Weights of a small GPT-style language model, trained from scratch on English Wikipedia.
Training: a variant of Adam for these matrices, 84M tokens.
Each number is 128 + 24 x the weight over the matrix's rms, rounded and kept within 0 to 255. Layers, rows and columns count from 0. Numbers have three digits each.

# down: layer 7 MLP down (transposed), 256x64, rms 0.136, rows 149-248, columns 0-63
# up: layer 7 MLP up, 256x64, rms 0.149, rows 150-249, columns 0-63
down149:100120128121119092157125088151091142106111113135094147146134105140128132110144120142085177133119202122164186143138138138096102098119127135140055171118103161109107126119134153158132132158078120
up150:162136116127135114137132076079128127128107137120138133126115124141156132134096129156127132167132125137121111143159113148158178135100106112120126150131147139145127157128079094119124113144150152
down150:135118148111177098127121147162135123126132152145092121120130115145118117132139158123109150106139150138133151149121111142119115123105110132086113139134148150119108120107070126157149140116116135
up151:131147156092158103100168188083081132070163145160138108123155144161149130159129151128064145139122199140167111113128127101097140150103119114151133161111161134132130106120098117093132130110142092
down151:138109111099160136103132106154152101144119153105115160114130105161110103111153119144131122147095143143127056163107122152112149156140146115107029157123126142142162107098141112147110122126155160
up152:143181141104120077047192158122097157134141154139147132118146139078136100151136118129141129177134089123136125132153149120133156109121145094141148118124135129127149155146117132143099132101173157
down152:155104129129133162145114114113122124169111120105121099115167110077103160127117129149097156128086124155103137131121149119175137117111154124102131152121116089143135119126138126184200097169092131
up153:152107162123125120120121146132145108096119125122136161147118106115095150094123129103171155173120142115076153101153100129157144131134144124168133138106152106143131117154127121083114160208113153
down153:084147174099150118136124144168128128150149130154115109119115103141112158123108105112162074124131104119145134185147185126130100132158085135100148110117137155134115138157153112144087131073117092
up154:108124125132105094152079085113131132143128137116163144104132091112152124094112155143144079130096137117128119128158123130115133117133150144117151141145082109151110128135119110126128138182146136
down154:153113142117159140149147114153104167137103086132117137153140134126121135129122132124153139114108074095118122152127137137145124155110115113130171124157117146118132094136130136120092109124101154
up155:140120115157116090113114143117080136160128150148150154127150115124183139095161153142123100089096129122131145110124127119154146113130129129115134141146162107138132096157126052141074176148182113
down155:153135152156178159115145154119153152119120103114141109149126139136090137121072097116112130147133092142132119138128124123093101148123098153116187126137096148130110126130159174097107121118101117
up156:131109118184097116101141168144075139105155117101158113114167112128131123117136141166105122099137158101140167093097113119135106137137114142117163108112132119130129133130173092125125145087150105
down156:146123105124150138126127114098116074145103173109124105138157128159116092108097169145103113123121170129156145138118127149147104095105139133146106137104141144165124123094140138179064109185105171
up157:118136179120097157128139146136141122122158118114129160074126092102119127091144133092117129159140117147099138134125114136151094147160121110160163132119164148137125124131112112066146158102113165
down157:113133101138154117150111137177162072140095121125106114169097116105093169111175127116136128156149073121130134143107133150123135119173117137136183117137086152153124099135114092099089142143125122
up158:160101113140121115087149122087110137150128158152098134106092115106130152153139124119098121128163137129101136120125121132140141198101166123129114143123137097133162146164130133108120129127141105
down158:109111108108163115100148116145094128183143137106147128126112120121120127152124121143120156117074088133165157136115151135103148112155155156123071129135120138125110130114121136162116141153120165
up159:114097098115117155144124094117172139118130118102102118169133132095118140114111142157121108161147155147080139111131156145096149148173138069099170127190103086143112068141148136113138196112137071
down159:099094109143115126121146096066142138115137149071157091182180111093115133100148117134154170121131101121128134089134144144190146107143100182145103106174077151117144219094136087101147130128128133
up160:102110148160165150124111152134120146157106086120123120114115158107112137119145116109109123139142130121137120175147163090147139142191118128090146116131108107097119130137128129115114131098132123
down160:118124116152106116170116137126132126118137149139141141106147117120129127152133137177160143129080119142102129107129073138118144132082146143124122139121153109118158128137125087137157096129135110
up161:114139165144099136122135105094144128145161130115127198091089141162118129119130145123078132129144175123114148128165113138121105105097148119161143131094166152139118146113115153126131121128117123
down161:110134137123087111137097174132110098126163148119075116145140132142106099118117150151122117137124156125168171113087117140142141077146144167104116143132109156154113108146117086168125122131142134
up162:117100134155122115113159079118143132181182078132112132112107140117068103129143169151079106138114131122135122107134111098129156123122117127165142140173140098128142132133143127127095144182114117
down162:171123124128134134138140120088117134132096134133098098155112170147131124149099114112135157143111106115135136137112121136141108087132132159125134183074130130135124118129132154148124122129109123
up163:162148123122114096149128120142123159126105135114141126134119151125140126152126149126129091133119114146126142115137098122121152132155136114106118108162136112124140099162097120120114119132110141
down163:123148121102138110116119134141122084189096081120137140146092144122110110123137137112134120121139129132113120130117162099151168157129132164119134116137154163110126121128119145170117125132106097
up164:136117126125102120124121136108110129150121145126155127149105158136136111113119076135135132138100131146127123120155108118121149118144152131127127133126143122149134120119102115119141186126103114
down164:112130136124148129151146120120135120119130132127112123143121116121121131141137129130123138117118122109124134128157158133123111139111106180126122118126098129111103108104146138155132138146111136
up165:136150150132130125118138141148125110087117118113120139120089089130165199066119133151092098139145164098096104138158131118112143153108121140113140150106154117145110098102123115104123141138133129
down165:094119130122093182155116144145119106123164175102151109136087116132127153142095127109128164117102127131099133126136160155155108114144123157135123150141130135140112091132156072111168093115128131
up166:130154121146164140162121075124154143164131107122126155131126142092138107098124138092117165112092132117116118109178120091136156117147115106151137166160167120135082161126145112112120136142088166
down166:123152134138147132113116149086151084175097138158110092098133098143124089124100095138155135115132139140148100142080141140131145140121148162138117121086158163155085115120125119125154140111143173
up167:152182107151094111087148103143108135106160137096145166117146120100130148115131149155123087125129120110148148079152100085105163139166173100182137139104125133117172145120098116158119170097148133
down167:116142114167108144117180126123134076114099124117123123113137120109134133106141114120108148151093142123128137118137105113159132113116157141089103117102129116093142134122112132255156135132158137
up168:148120156148116082141144203062178119073116132123083147129117169095096196109152153147089082163151153073150117126119118103110169106103171075128126157134159129154077137159099084124151154088126080
down168:117096117135127135121132127168140211137149134154148086135124099127095107123125139111145157147169117157103117087137089155164135176149125089156051116206170112136149045103105120053135079133170126
up169:125092141119180146115166123086153117122169096129111172096164160118100152065100145109112175177110122123105161114129133113171138158108147062125125173141164059143111150157118113112100164127111148
down169:082083174158127126107165122119152122139132124117135104132146162150168127121140103142119072120161012142172119156098139098095108163123120137109156117099120187117130143166104175105083137114153136
up170:145141111111101116104191110137121144110109118146105118113152101119159121119129105148093153101151180140108098160133125110148137151102111133117116130132179147132120134096107120080112138109162068
down170:132111129104149181139160140121137152161095127110144106137107138129130160087132126139132088147077100111127110123100140120117159122172172156129061133136133142111167124111091122150102120127163106
up171:132116126146159113118104117092113099139116130127111105107125119144093114110135130132127093133096172131090115130195121116133139129159149135106135149141164130114097137148118088121132171166100160
down171:102128136085118128141117148139158103165088149105148089107113136151167156130120116110136158136156107118121131136108171122125126142114108175135122132115139069125114130149125122158107097093130152
up172:176158129117141058085100056111097154138120144083101170124155165117199117097137102148125148167146139121124165138143134114106120134140147071146122098152096126118134165117149075136105160161112144
down172:131124152143159138153068121137105113147141131113107115159154111154134125099106177130135175094108202123105226126097151075099143124105142063158098115133123059150126135133102103123150142138136156
up173:142101133129109133099106153140112136104108116132107118113118102144143120142162132134110117117154194148143133144118088066120141147109124119134120142094098124125111140132122093125131178150133107
down173:135119131128114140144133122140106089124129176139112129159171133112127152146114095152115103122114127075091134129104157173132107095107169183106071116125127132122132102152122138144130145149109142
up174:118134153175142130181149136107117158136112112139139106155112114139136132116120106161174132093089145126095160145154163112128142106132169073144149145066133119104119113107132121112116099113106105
down174:150144118160117151138105133144141103140118130185135133136136106093119108110151173102108136129105114155094123122178093115100100152131109106109132081146111105115099149137162123100189167121130157
up175:092135130140140095111107088125111153139136138126127141131117131079145139123154119164156097126108129136130139137162098115095134136155141126092159124129111109077129146107108140116130157132142138
down175:086119137146122136111147125152132128113122100157101133123158107135091116132161097155146085142095079143134092125161127135115149144128122204112142139134140150074157118119142125155126126154127131
up176:159168137133128125163099126102110135124094077129107122154126177107129118097148188091082151094086182117127159155174113111081159135138128105141148160133095128068111153104148133123127117160084164
down176:118092130183157142137114135168162143091139112125098119107105072119097146160128190134162116168134097166098109128124121110130180122105175089131124124125143093148115154125134087116112128145108086
up177:094084180157145125123149153115093112136197139149184179113132104126092101169131156139090071161121143089108084071155114131117149160116155090102163143151147143146110146143150100148102153088157112
down177:098153146146122125117150093111114021098115118089144110128179135119151137088119119106158122125114167111170149114161137145152134115165094078128066141127120103086140167135138125220159111135146128
up178:140144114140078094110155190121074155098107118152116110100143107131160121148128131155075131104122174104132112108160104135100157148121130109164123111118116124102151105148126092134143135135150149
down178:137115108084124116146077096183145108150106132101158174154137110159106170135176138113144110116139124135121086132131171123122115130152148156126043125100145094096133115104139140150102118144136159
up179:101152140139126121078167117135071142143150126120130146102134121127164172152132135084089092141089134116146147143168124111140129148128122090149110133126119142171134133118136079152098174113181126
down179:139138126123105122115087128125116101161135125141155139120112159150110098132100127128114150100136138140137134084143136165199130127123171139159088122147170101066089143109121131192140125120131082
up180:146152158135126140124072068094110131099139106131104111126108118100174143089129141155138154127115167126140125216159150112146135142155126140099139118143125102117110125109089113105133145126134121
down180:152101123141135134098128127124119151139129179108136144158132118151049098148126108121131141162129102095102161101128100153166115171077113120161146129160110101105118090129143136119167142129113143
up181:118132164097144138133110111115162132142120119127143144117118140145125102142110130145137138102097126102122139135155101071068124148130124108148148159153082119134120100121150112141110137111193136
down181:130142113141167144145122129137126112124105137131105087134136138158151132150136141129106166153122057099127144130117138095154117090134117173121136124069154199100094135109137112188110096114106139
up182:132156122125138110100104117119147138092136137097206155089165103143085090095153126119108118162086129125111133110136134168068113124116135094132134136203118116140165177103145127115134153173105154
down182:174134173105106165166130136167126109171113132118062132130155142091139165100110116130141086104124140131136117103130184092143172190141127151152141115049099127109106114125126104120145111115141107
up183:127139124106110138137127135131108155145124094123137111114118129123128121125089126106131132127141139132112119146144158144164135130131115119116140137148121151126105124137149111120118111145131138
down183:106132134167148155145161098126134098120112154150105121114137143101139157126138141127124112142110089133123148105132090130112137113138142184114063119144125146114147104113107126160160123104144135
up184:142139111142097103069127139131126142148127152153163128121170066115094168139127136125112073105113113114100112076148124129091155133136112085167142161151115116136175110163146123149135138098165123
down184:171119156099133152173105142156133101129110140107091098133094108125088095090097129133127130129144194128130107114137122109146093097114133141089136115149098144137145134114139109186206113186121122
up185:128175130101140088117148154141108127108150147130136137133095144132115130140142175122136108154105146114117138118116136114130102115141147135137153090096128147136094154121085114121120147141126100
down185:120105113137125108134141146111158102135120145129126102130137144126139139158117149143122135114121140106115117086130120158124098132133117155124132104141107108106149100121133146178111115149143168
up186:164120136141149077143147124120048164096138093127109147118151125112122112108160121096129123120099159157098138118124141095120143163132117095133168170112126131118124163141132134090122146126144095
down186:205144150142104112126159152099096195124116129148150159096135124088118114146131131066146084148118162152126123139129178069118121185116118065124165133140140114101113130130142109060123143114133103
up187:158105150164107124139114110126087112136144113116112127124147166122062099065142171117124163155092145136148164118141131127135129102130133132158192157107164171081063160136100116116091149153090144
down187:131151073119131109142158112123130103113115134153088108124126127122110176130103160158116163103092202088097141161119136187142123061130141103115072157136111157142140111136173119162170117127146088
up188:120116159125137150088168133121136136089133113118106107132134136129115109130108146102147140130150129121144148154137119095137133128143178132139167088126109090115102115121091132116132132129146161
down188:092108123104157121191154117129170145100104171165097127166103111134149124147150132152145147139136130111100084115137104150138102107112130160105153142140132125100109122085127142109129128123105100
up189:169131132115132068150123094120051159118144106111132161126178093118147117077158103119118111112084163141104163129148141108094139171121127098146178157107144132111100181106140132099129147145140084
down189:206146163154123128121153137092094188140097142162169125112143126091119111124130150084125090143105120145107098103138131076102151169121103087119171150152166101115109120158132133053116148098165097
up190:115125124082125144156126091085139175083165083101118152121085184095090181106149128099166139153121139137109154125176111171107155161110168094130152106139118119105131130162107131116162116127088101
down190:180140127132121074144138148146149120067107099147155142142165078126106101143171105115156086050172137095156134154123162119106114093128089117120162115124141174132117139094171123154162106127140088
up191:158144120113109110099101145088137138113097138113148144120095166110120102118152150153145130135137132101130118171138099143064192124118096125140148148175148115133144118107114137124075109108145119
down191:156160133101111110111122158149113134129149147112116114133151118163125135165123126164092103130134151136115123101108139152131110075104123098115137136132101164111159128110104144223142133100063142
up192:130116106158141134144156109122123153106139153136130120140148122113153122118151105116101137149096124138111132111134085112128132133157136125089118137141130109102132135127106123121131145129122124
down192:115129132096140124114125140145110085140123093123116150115126138131131142117137135102122118118131119135121132133164191117117139134127128194157080139122139155129101122122152109193122126102134116
up193:145142162135130098125166116099082123107100121126139155121157141144180113135115149141059097077105185081157144141131109098117107141106183101101113120143144164130119155128142159123133143174132111
down193:145130114127138121124110131129106126122109133112153134163134078132067094125124103125142153185120172157134172167096102126144157086122144159177106112134157130120122088107101084096127107163133144
up194:125108177142111113117171148146094147128155084157101164117177171110130125125168169109108101114150115074154151105111121121141120146124130074113113179126160068142137150157115107125068150097165118
down194:124134144096137129180136121097134114102114161096160118152092175085144087105133128085184111147134052161139136151113134114152131142155121165149125112164136081062151105131123173140162093152132053
up195:183134138119092120086176142138127153124142151113150116124111117115102101135127129129131125080122140129107148114108098113077106134101120132145137130111155124125130119150096126131112118142164090
down195:075115093146132149164126140154128124138118141135110145134128148125093132125142114109138127149102093156106092123160130108158136116129128069128118143149157146120145099133145123126132118133141124
up196:110147124101120106135113096089152151126136099137131136131107187125147154116128124124122129127111151140150081137158129112081184142137109135129136114160131149115115121079080117134168132124151160
down196:123126121126140097134128174163163139114143142112083093175155162143133131129125133090128153080150106130129122110113106135120068084136111147118113141089142165127116123129131143142146125158119131
up197:105136147134156162099155125105118137167109093124113145121111122147132157120147161146094132092133139097138165161146134132087152126171104120132171143174159113096108176091089148123120140111098125
down197:094115116095116166122109109149120097171138110148121116128149089121107094121116105067149142135184177130158128100122130136135092068118153173134100133168120115160126131132141114170147151105121149
up198:131122137135147131124144142067151154156136129147112152113129168095104088176158156093107107123139133042106108081144109165134171146109134115130132145166147147100113159146118093136107104108096125
down198:109100150139106132139131096126086132161120135106116086151142115090157102180105140149119150106115138168132139096129137121084141166153158093137135133099133122110132126112164143157149119138141094
up199:159159110158111121088138117115059129084132127136127140122137103138159094123119113175133111139158139132149088096142133101140172147111103103139117152135131137100128124150127095123124143104185172
down199:119132140150125142163110131156145099120112100110126091154141159107120132123088156114126138103150134116102153092129121139170096100136133109153129122154124109153116149154091118141121122143100133
up200:142141103162117120113172158166065147097106138136151156142151113147122139147129118097144088104128129126112106152102146119117099107165104092118129132105158151112148152133140120146116120103152085
down200:107131139163166121116144152115128146136145155126135099142105098154123139115134151129119146132118067139105127086092084130122144124127145104117171130153090125138124118134125142092119129141153152
up201:167116114149106149083133177130122121116125123122136133121128122100144138161072115172119121135170109166121112150124113124129163133136108109133112168135141115133136152100143132129116146083174108
down201:125136146153135110195133099121171152131124190129102107154173098138112135112160153136128133141088108111108112108146092133129117113112140096108147124124124119146170116113103110118110137158089155
up202:153107118080142130119114113087164155130077122131093124123131105105167119087083151144108102155119121115092157163167114107126158162143152122149129142150118097137132125121112155126128141136151125
down202:104173144146104110144108170113116129111134147117132088145135165124132139166144130140126185125106128115112100104164111150143136153098097146141111122095101146129147110112111127099144104135116159
up203:121132147152109096133166161075115131119212143121152154127109075107133129166149149159092069160140173101152114148115126089142164143109140105104143114112093121147122132133121141122145171081174075
down203:122156102134135125100143123144132109163144144183123128035155101125132170110134099092097115107141198128148118080179161138097089187146140147084118093076140184087101140095147125203140100096132135
up204:115165182126167133085130131101111120147149124101136129129132119121133104107106136114122087100102171157102151109123127097111129107130125128130141120152148147142125141142143107144094206104113101
down204:148119116089126137127125133170149101103102130126157164128114104130151156163120134136143111148158099096111126129146168165162095125157136114089102105142111072143135107122110144131149098141152113
up205:133145133149086079080168130158122148111154119090154114115097153106115145113117124163160144157129119145134165112130103151114137120136123120119153142116151129130123116117106127144112133135110111
down205:086133140101137136150123164118137107128095121132097147109154132148128124140168101132123131117105099138148149127088138138128132105119126146137148134121119130133123130115142103188141133124168098
up206:148116129133146094119134090104095132153111132144166158141107131105106143137148110115128118131134138131121159135131110128120129121144175137135117119099149105139123119111108133115095144122154128
down206:113149128118115116126145150121128103129110087132116136134103155153120122124144125119131149148107115124109153116148148125135194110142111158139108145112127112123105108126130097171152132138132121
up207:169123089127118124072106098132106140115116124171153123107140079121135143119100156117131093102091159123115146126133123095109123170131155141145125122108080125092135128140135137101122155143162114
down207:092145133159133153166137153142125140103145115130137086134132157104099129094160128113116145164118097122096124119134114139141165131132113159139130101159118119149109103158107126091151097128075158
up208:125126115111100138096152115113167128139142117091127095083101133099147113131103166130153114160124116126109116151136108113142176130118121121153179114145127118143125119158116111137118178086115144
down208:126139123125125156160093146118123166118143109147132138135119148135144146109153101138127132098130093110120168096156129142131121074106150159146108151099119121127165146087122102139150075116170147
up209:147156141133110113122166145143139132124142097077150141133104143153045134152122109106140141187146123143116138118092107134124109141118176121143156108110135115119155139098113137119148125123096120
down209:142123198137150125164163122118152156140111149095100120143141128109134128121116132117086094121158116104140081113165131110143102107128103143106163130141120143147110088116184125122097133147104138
up210:183138125131135093153124107115070142101130109106141146094172122113142120078162126113127099114079163153103171122137133123075115173143144095159186165123132125128099172120134128102119150132133078
down210:201118160136136156139159125077106209129113160135152129101165134103134106142149153077143087115118146130107095123137123097105117173131103098084159150169131127128126127129137133042103138103134087
up211:121120165134135136116091059090133137149102118102113137136105135132124151121130116162121153160136145123123167148179140139107157116149108097144138122175119089120122154122112072107129152133103132
down211:115144143121144160141132151137119144105157126145083081148137114123153097108107100090094183142122133144158140138098137092114133077128109091107157142124142107111132128126122132145144132138146170
up212:108080103122137186135117107128149140119130122080153159095094096139112121141116142095135127120085157125131114162193108141126141197129208082147133121159128103125164110122170125060093113131127143
down212:137119130108142158095152126156136034115107107131190148163146077126140089095124093158094122140101122107114180118115168129141132113114112060090126138125128215093152098168142147187166128135109146
up213:135150161116143120072152146103129149074109127086156131115099135142136125116124116150106126122109208142159146146170079136088186119140138124109173132180164141113117145099071139097129139122111097
down213:148122120110118100078169128151115200094155161164136127098162145151076122113098123112137163147123143113112112113087131192172137154103122044145163122128146128098116121121104194110170133109093078
up214:125158129132101142137123132102132112122147095116121145120093144045097169091111128111134119154133133110120141145172153136165146147139122098204119131095146147127151152109121136099172125137120140
down214:105148102146115095138111110134130104123150160112139126102140140185151119125144100170120133111116105134149133128147138144123092111099130102119122122162140122123117136134157164131138145124139094
up215:124087132099157120143127155135164143137154140118159171093074176142077123093197152114127135139110114082101128104138099128070195148100157068118149179152139090108099143125134148137118119082117130
down215:200119099187073093102118145111098157082113130121151140134156112124133137157168098113114141109156122111139196079138108165138143099135082068075183143123127146165145144145138147137171098117096096
up216:119088145140143129130149104079161127104132081161143178061125189102076131112106173129120131142126142050081129142177110114140141128111170090160123133125086134125131129135171118135129130133146122
down216:151129124172140106102169104092117110135133129142151134155147159175157127117149095139102118077132128177166129137120088115115177169137072134077122133092120117124135138115062139141113134101118134
up217:116145137146127104109174136137106144098130110145154126089117107118125170133121100133095156079146133109070178110132117151130134127085145129104162154152159141074127155087109157122134160147078098
down217:107132112085137112116106113141117112136137090138175120115140145145144136140106123149132199117122059143104131117086171148140163087125160205178135145127130122109088145114093131139145085151107121
up218:149154126117124092102152168150099124125144137134126134094118113144122105148143155110153103119145121112127125086114102134123143157145107121132120128114158099153161119120127105122136151102175140
down218:125110127123134127148094102113125144128118171126116116125157128094137151111099142115101173103117134163125127120132137112119132090123173105145135134124106134131138119146148162132160151127099138
up219:139110138137090130050135149121150125124142125077113154117129147109121092152154134129105084150120144132129115125132106114146176134163162121100118133116139130144129129132113162105112151120151101
down219:121137131090105073129135124136124075153151116135119128112164107130148108137136093136078140142127165119132123120149120139113147087157115163131077130139130114160117121153144112149140181151140128
up220:124127160101109126120152114097091161135137158082129164124111134121127110101123114136121109109101116091139159172114124156162129126111154105104148148134192176137153132120107102136121126115085159
down220:152108151154118122137145119118150149101160141126154125116107097142114118117144125108129131150174125167148159103117139107137112131174106103125121084110124102119147120134117154074106127132146143
up221:121155160169103100115094109131156147161141088108096164134127130080137149132109118117126150100132125121076155141163126114128139110103118128161146131144173103152097119156099091120161123111122110
down221:147151128145124146134128132089113140133146124114178105144154129119145128133130134135132133149116119105138107136106152118114117126127116095106110148134114149130119116100138146139101130116106145
up222:107123142109165109149130136112128163152132105138177093129101146136099143133168137126105109116120121165129104118139136108132128155108131118155128165138176094126145133103127118117150124093150092
down222:120127125117162094100111165129161101146070149107105154119128154131169127114104147148141100122148070151125137130125096129133111118120124126166103128101116121140171102110144144168157105135139143
up223:161099172109174169099151131161144119082094127168150156144126118108109125094120187150068139110084136157124118125169100151111151143124152117115148120126122101131089118154152094098142155127138127
down223:127126109171134136117125129114156063154184117138107138130115110100151155109152093147161089145163164061096150130093081117110113136138148146135085091147111127120133126133136124175111156127132158
up224:161165112109081095116118109118118146132129137149141148096126152122177130137144102133128129128137124066099107125118134151119138159122141134175109103138155122149139150167106113124135103116146122
down224:093093140119168155139140162115149178147108137113101144131155105125132107110133155103105131141094163174124107102139120106115121105162114128103139130123126100134115092119126134115137168132094126
up225:165122125109127119138151096132103162093093101149090140120164144135135105070148155165099114123068135146095122154200125141100176155134164103114162139092137084112108164154111114112164125147131102
down225:151173146164098123125154102058129199157115124125121087150127134115123101115119101111098102125081072138079149146133118118132124213089133144155153117122164099094125175158129180101185121132097138
up226:146169141156075101139138149117092144076146109104133140160192121134110126132117146118143120118106161147186135087140121111119110151115098115147131120107150093111139139169127078125124134108160093
down226:173132134139144141085114117151158098109082144130151137109115126097123147129140157093165093130149125143090093116090119126113132134127174201097111073123146146124147166150108175184139063140099126
up227:132101153090153127108123150102092147110127137126136124161160127115151129138120150114109122120122124107131132119113142103131139145108111149153199118138154128103143099151079124097085148131136099
down227:128091085128134105161113139157159048111150158143100137137116091153125094131094106146130138126113178124142126133143148148147099094134068154106063124125097177129151111132174137176165133141155138
up228:141140127145125091143127101100055129104147110106157155125143099123127150090165107116113098109087171152093188108136124105097138145149159110148170182102156095098111192098126134097134159123130073
down228:177133156141107130124148145098094193130123141147165124104149151108106128133138131083123078126124146143105122120138095097121123166122132083100161153157152134135114134136127140071118156080137101
up229:158124101119134142120139140138126130135116135103140119135155114108132129089082147146166172131115166152133134136152087143153134102121137120150125115135169141087119096133140128101128123100120100
down229:130139149103163106115126129143099108145145132115119149097135118129154173173119141113134095114089103124121121100122145125125121131135137170098091113112120125133137119140136131186147126120118168
up230:154120128136104098144110114131087147109182060110147111122117176105116137090144090145125109166118140129155103120124129132120106154133159132105146117124130091142138165149158071142133139129130102
down230:123143100067156146125112154122163107155120140158075102115150114173095135128090143165099092135149120124079123113120171132119106155139104182104132141117087117166127116113134123185138130161124129
up231:152131153145117164091104081118145117138145111102165116107119154102120108117109107130140170180059135082129125122156116134097136170120124108148154114142107132120091116105165162102103168147115136
down231:128109144106108181120157101120147139197087112160112152191125126142089149151123118127128109149146113145104140134150137139108152144126093140120132093108160116090134133109137143130126120081101107
up232:169148132136111117125137124150137140145144103120140134126125137133109140140120117124121095117153124154123105123119144150149086149134111121111126127149132144122123164093106133102132139140125097
down232:114119136183148126133175117117130122116142169133105119146141148083114128116139153131118145159099127117114124132156062112092102133139148133137114125110130119131167120134114136126131123129125117
up233:136120097124112139115121100102135171108123141108144171154142142113101160104152150137091106120133143158115110152148131122129134112152108125112122121124135127135137108135102151129120134113114127
down233:120154116106147135136119125120143120170125115111124144119114167132101117118126137106104139116163134133138135145126160193146120132120134169088087113133114142150117121132138122160126121109115082
up234:156200141082118093098151152111126118123184096088134135110160126137153122138106135138167114134141154100150139120142106097070151124130170112137135157125112125146115120099069156134110146135125143
down234:125157110125112136134101115154133116104100116119139158170131126105111131153078133143131121117132082111148127148148173131141116092084134131142148095138096123136121127144166104189162135100145127
up235:139163134115119107059129153130127105113153137122146151134105134128122139134165135131143098158134152140134104093123122081124146165090128128112116157103140131133126149122099122115121168097147083
down235:120101110147127127181120134119121133109135131147135121128160136117123124119134114123108155082150172117147154140178122124116099096124103164115065160110131134116135100088145119137146110153111171
up236:091099129123101171127147122063129178115110095169073126069096143089137129153115155112123148138160165131115122154109080124147135155113084126113159148100141130106107130103124105114158156157112148
down236:157155092148143168096170133154169164159086105143092171122087155118131084130117116128121171111100124181137120088107063117139116123129124122093132134102129127138156150108116156113111139150098194
up237:123154098143092124085140174108109170137116109112125116134146105139095133148135166152132147142112179148133165138116110131100128112105120123147145110141150130150110089104133115107118115109108099
down237:120138099088116114089133164128144113123131129096140149117148117160137102144134149136122136160121130112156104085143141116114161088138129132126112104098107154141128119138152111185163111111129191
up238:098119153122141117131110118159073135138139108104113166102104137092109155070111103118130125174139180146087140153200115144134138146131173129140130130139087121119121167140117085139122132170122134
down238:142135131136096121099118104153116144118144150117181103137144165171170105161128136128097126134165153118133100097102123149142132132103142144102094104135132055122139104159109162135133116143086149
up239:109143135119161132124145130089161134126167139104140170120190091153150127119126107137073107132108136113120149108125144090082167109093137109140156148120135114120149149090120127151096159085128091
down239:123138142107127123127151107144112147143100146085116128133097140113108138178147144128151139142136130127098105143134090163114100134100114136122087134181162183120161139146112124186077106131115127
up240:149173133147144121128124122101116100093137104132141175122203158106124134117102122143091159133158169143132131165166151129085111116127092086120124187128113152107112149093109139122135161088099132
down240:082068129117117121126081165165090134142142162133130077119088132153173176166125128119168095176149112133152103096142127126157108092112112116139135082125121130165139134150135134107126139134158142
up241:117169118110105113145110142135100151094212129128152197120116124131114133131165153096109158090145177099140122125122125113121135110113109128122117160113108140107150162128094143109134119102111096
down241:094134137147137138151078151128146103106141117098097147122168138132130136150111164115137173118130117136090150120103104131148149107142171167141096122112137106104139142149120107118143090128118164
up242:117109105110107168097141168116142108145143147103154166127133154136115099116170143123128075106113154128148098085137144124088141100138176102120175153166114109137129130095116164123132132110128086
down242:138107169086138111130119144138135156134128102118089168096110114134140148112120143113156108114092153071122146131155122181110118151117132119131111113163133098128125128175142117131123105142144169
up243:128099106137124130156104158149137167093146103159164178132143128151081130145148169064097108142083128095134142128134120097091135133115145118126136092145138111097130189131115131095162143119095103
down243:128127149150142165125192128116128105160130135103076082117128129120150138088094087167132129117152152145123138106106101115177183099124115109148095148133130114143096112124152133122083150150172093
up244:142067148136140119102117088132096152161106143154174161097098137087137153153129152101076143106126138051109127163192127128084125140144119112138126135173101115135138130149172076125123113098164147
down244:123171113165134141148133127122125133125125159143079055108136150147133125096154082131109158127145156138137125137115100091185177124157156131115061148124151110108125143088097126132121122142153084
up245:130153122127162114125118057143125134130111085108145118136158127141117125094145075125144108128079134132128134134144143122120111135177139127158171136133128105092136168151135121107134173166114094
down245:092122109136140143152144145118123064092168153122104100145110082142147110109122116130118177188141113152155137096109094122129141105109130099116150149118159144104121152103113133179168114150135118
up246:116081165122135109101159108144115143142156117120109154131121148132094104148129112061132106138127125148137169168142134139120109142138152135111129133078145136112133179113098146103108172101110124
down246:123147120168097137162142132149127152118095160103130111145141155125102094093148119124126120132103103118088141110168126147121078094142111196104098130185118098144168095137125118117153134154115135
up247:089175141132128145160107125154150143156186098126150150085093152161107144142127133127134153128109126116156137111194087135089159147129141118147137131167112115142099119133115108104117134126115097
down247:171119140151142103121112109152100146125125104176103175114156143081133118128150122103126119142104098129107147112124128094172130113092143127163137101095122114132123118136127123175135126162118147
up248:114107168116137147136223139082119155092144058154098111118108160132123178117136143135092168132140113088163153113126113105156149153121117074109174207125161088103118112131093105119091127120177122
down248:082138147153118135119139167119156086112081126104193117121130173107171094160153111174151073119175031129141081120131139080139116143128121134104182074169145129098175120130160150131079129110145091
up249:104120171131134104124146116137093133149108141119126152098114087150160082138100120164104134154124145140094151134183137110073164137132120102131156169183117105133138110148164098140106124103113124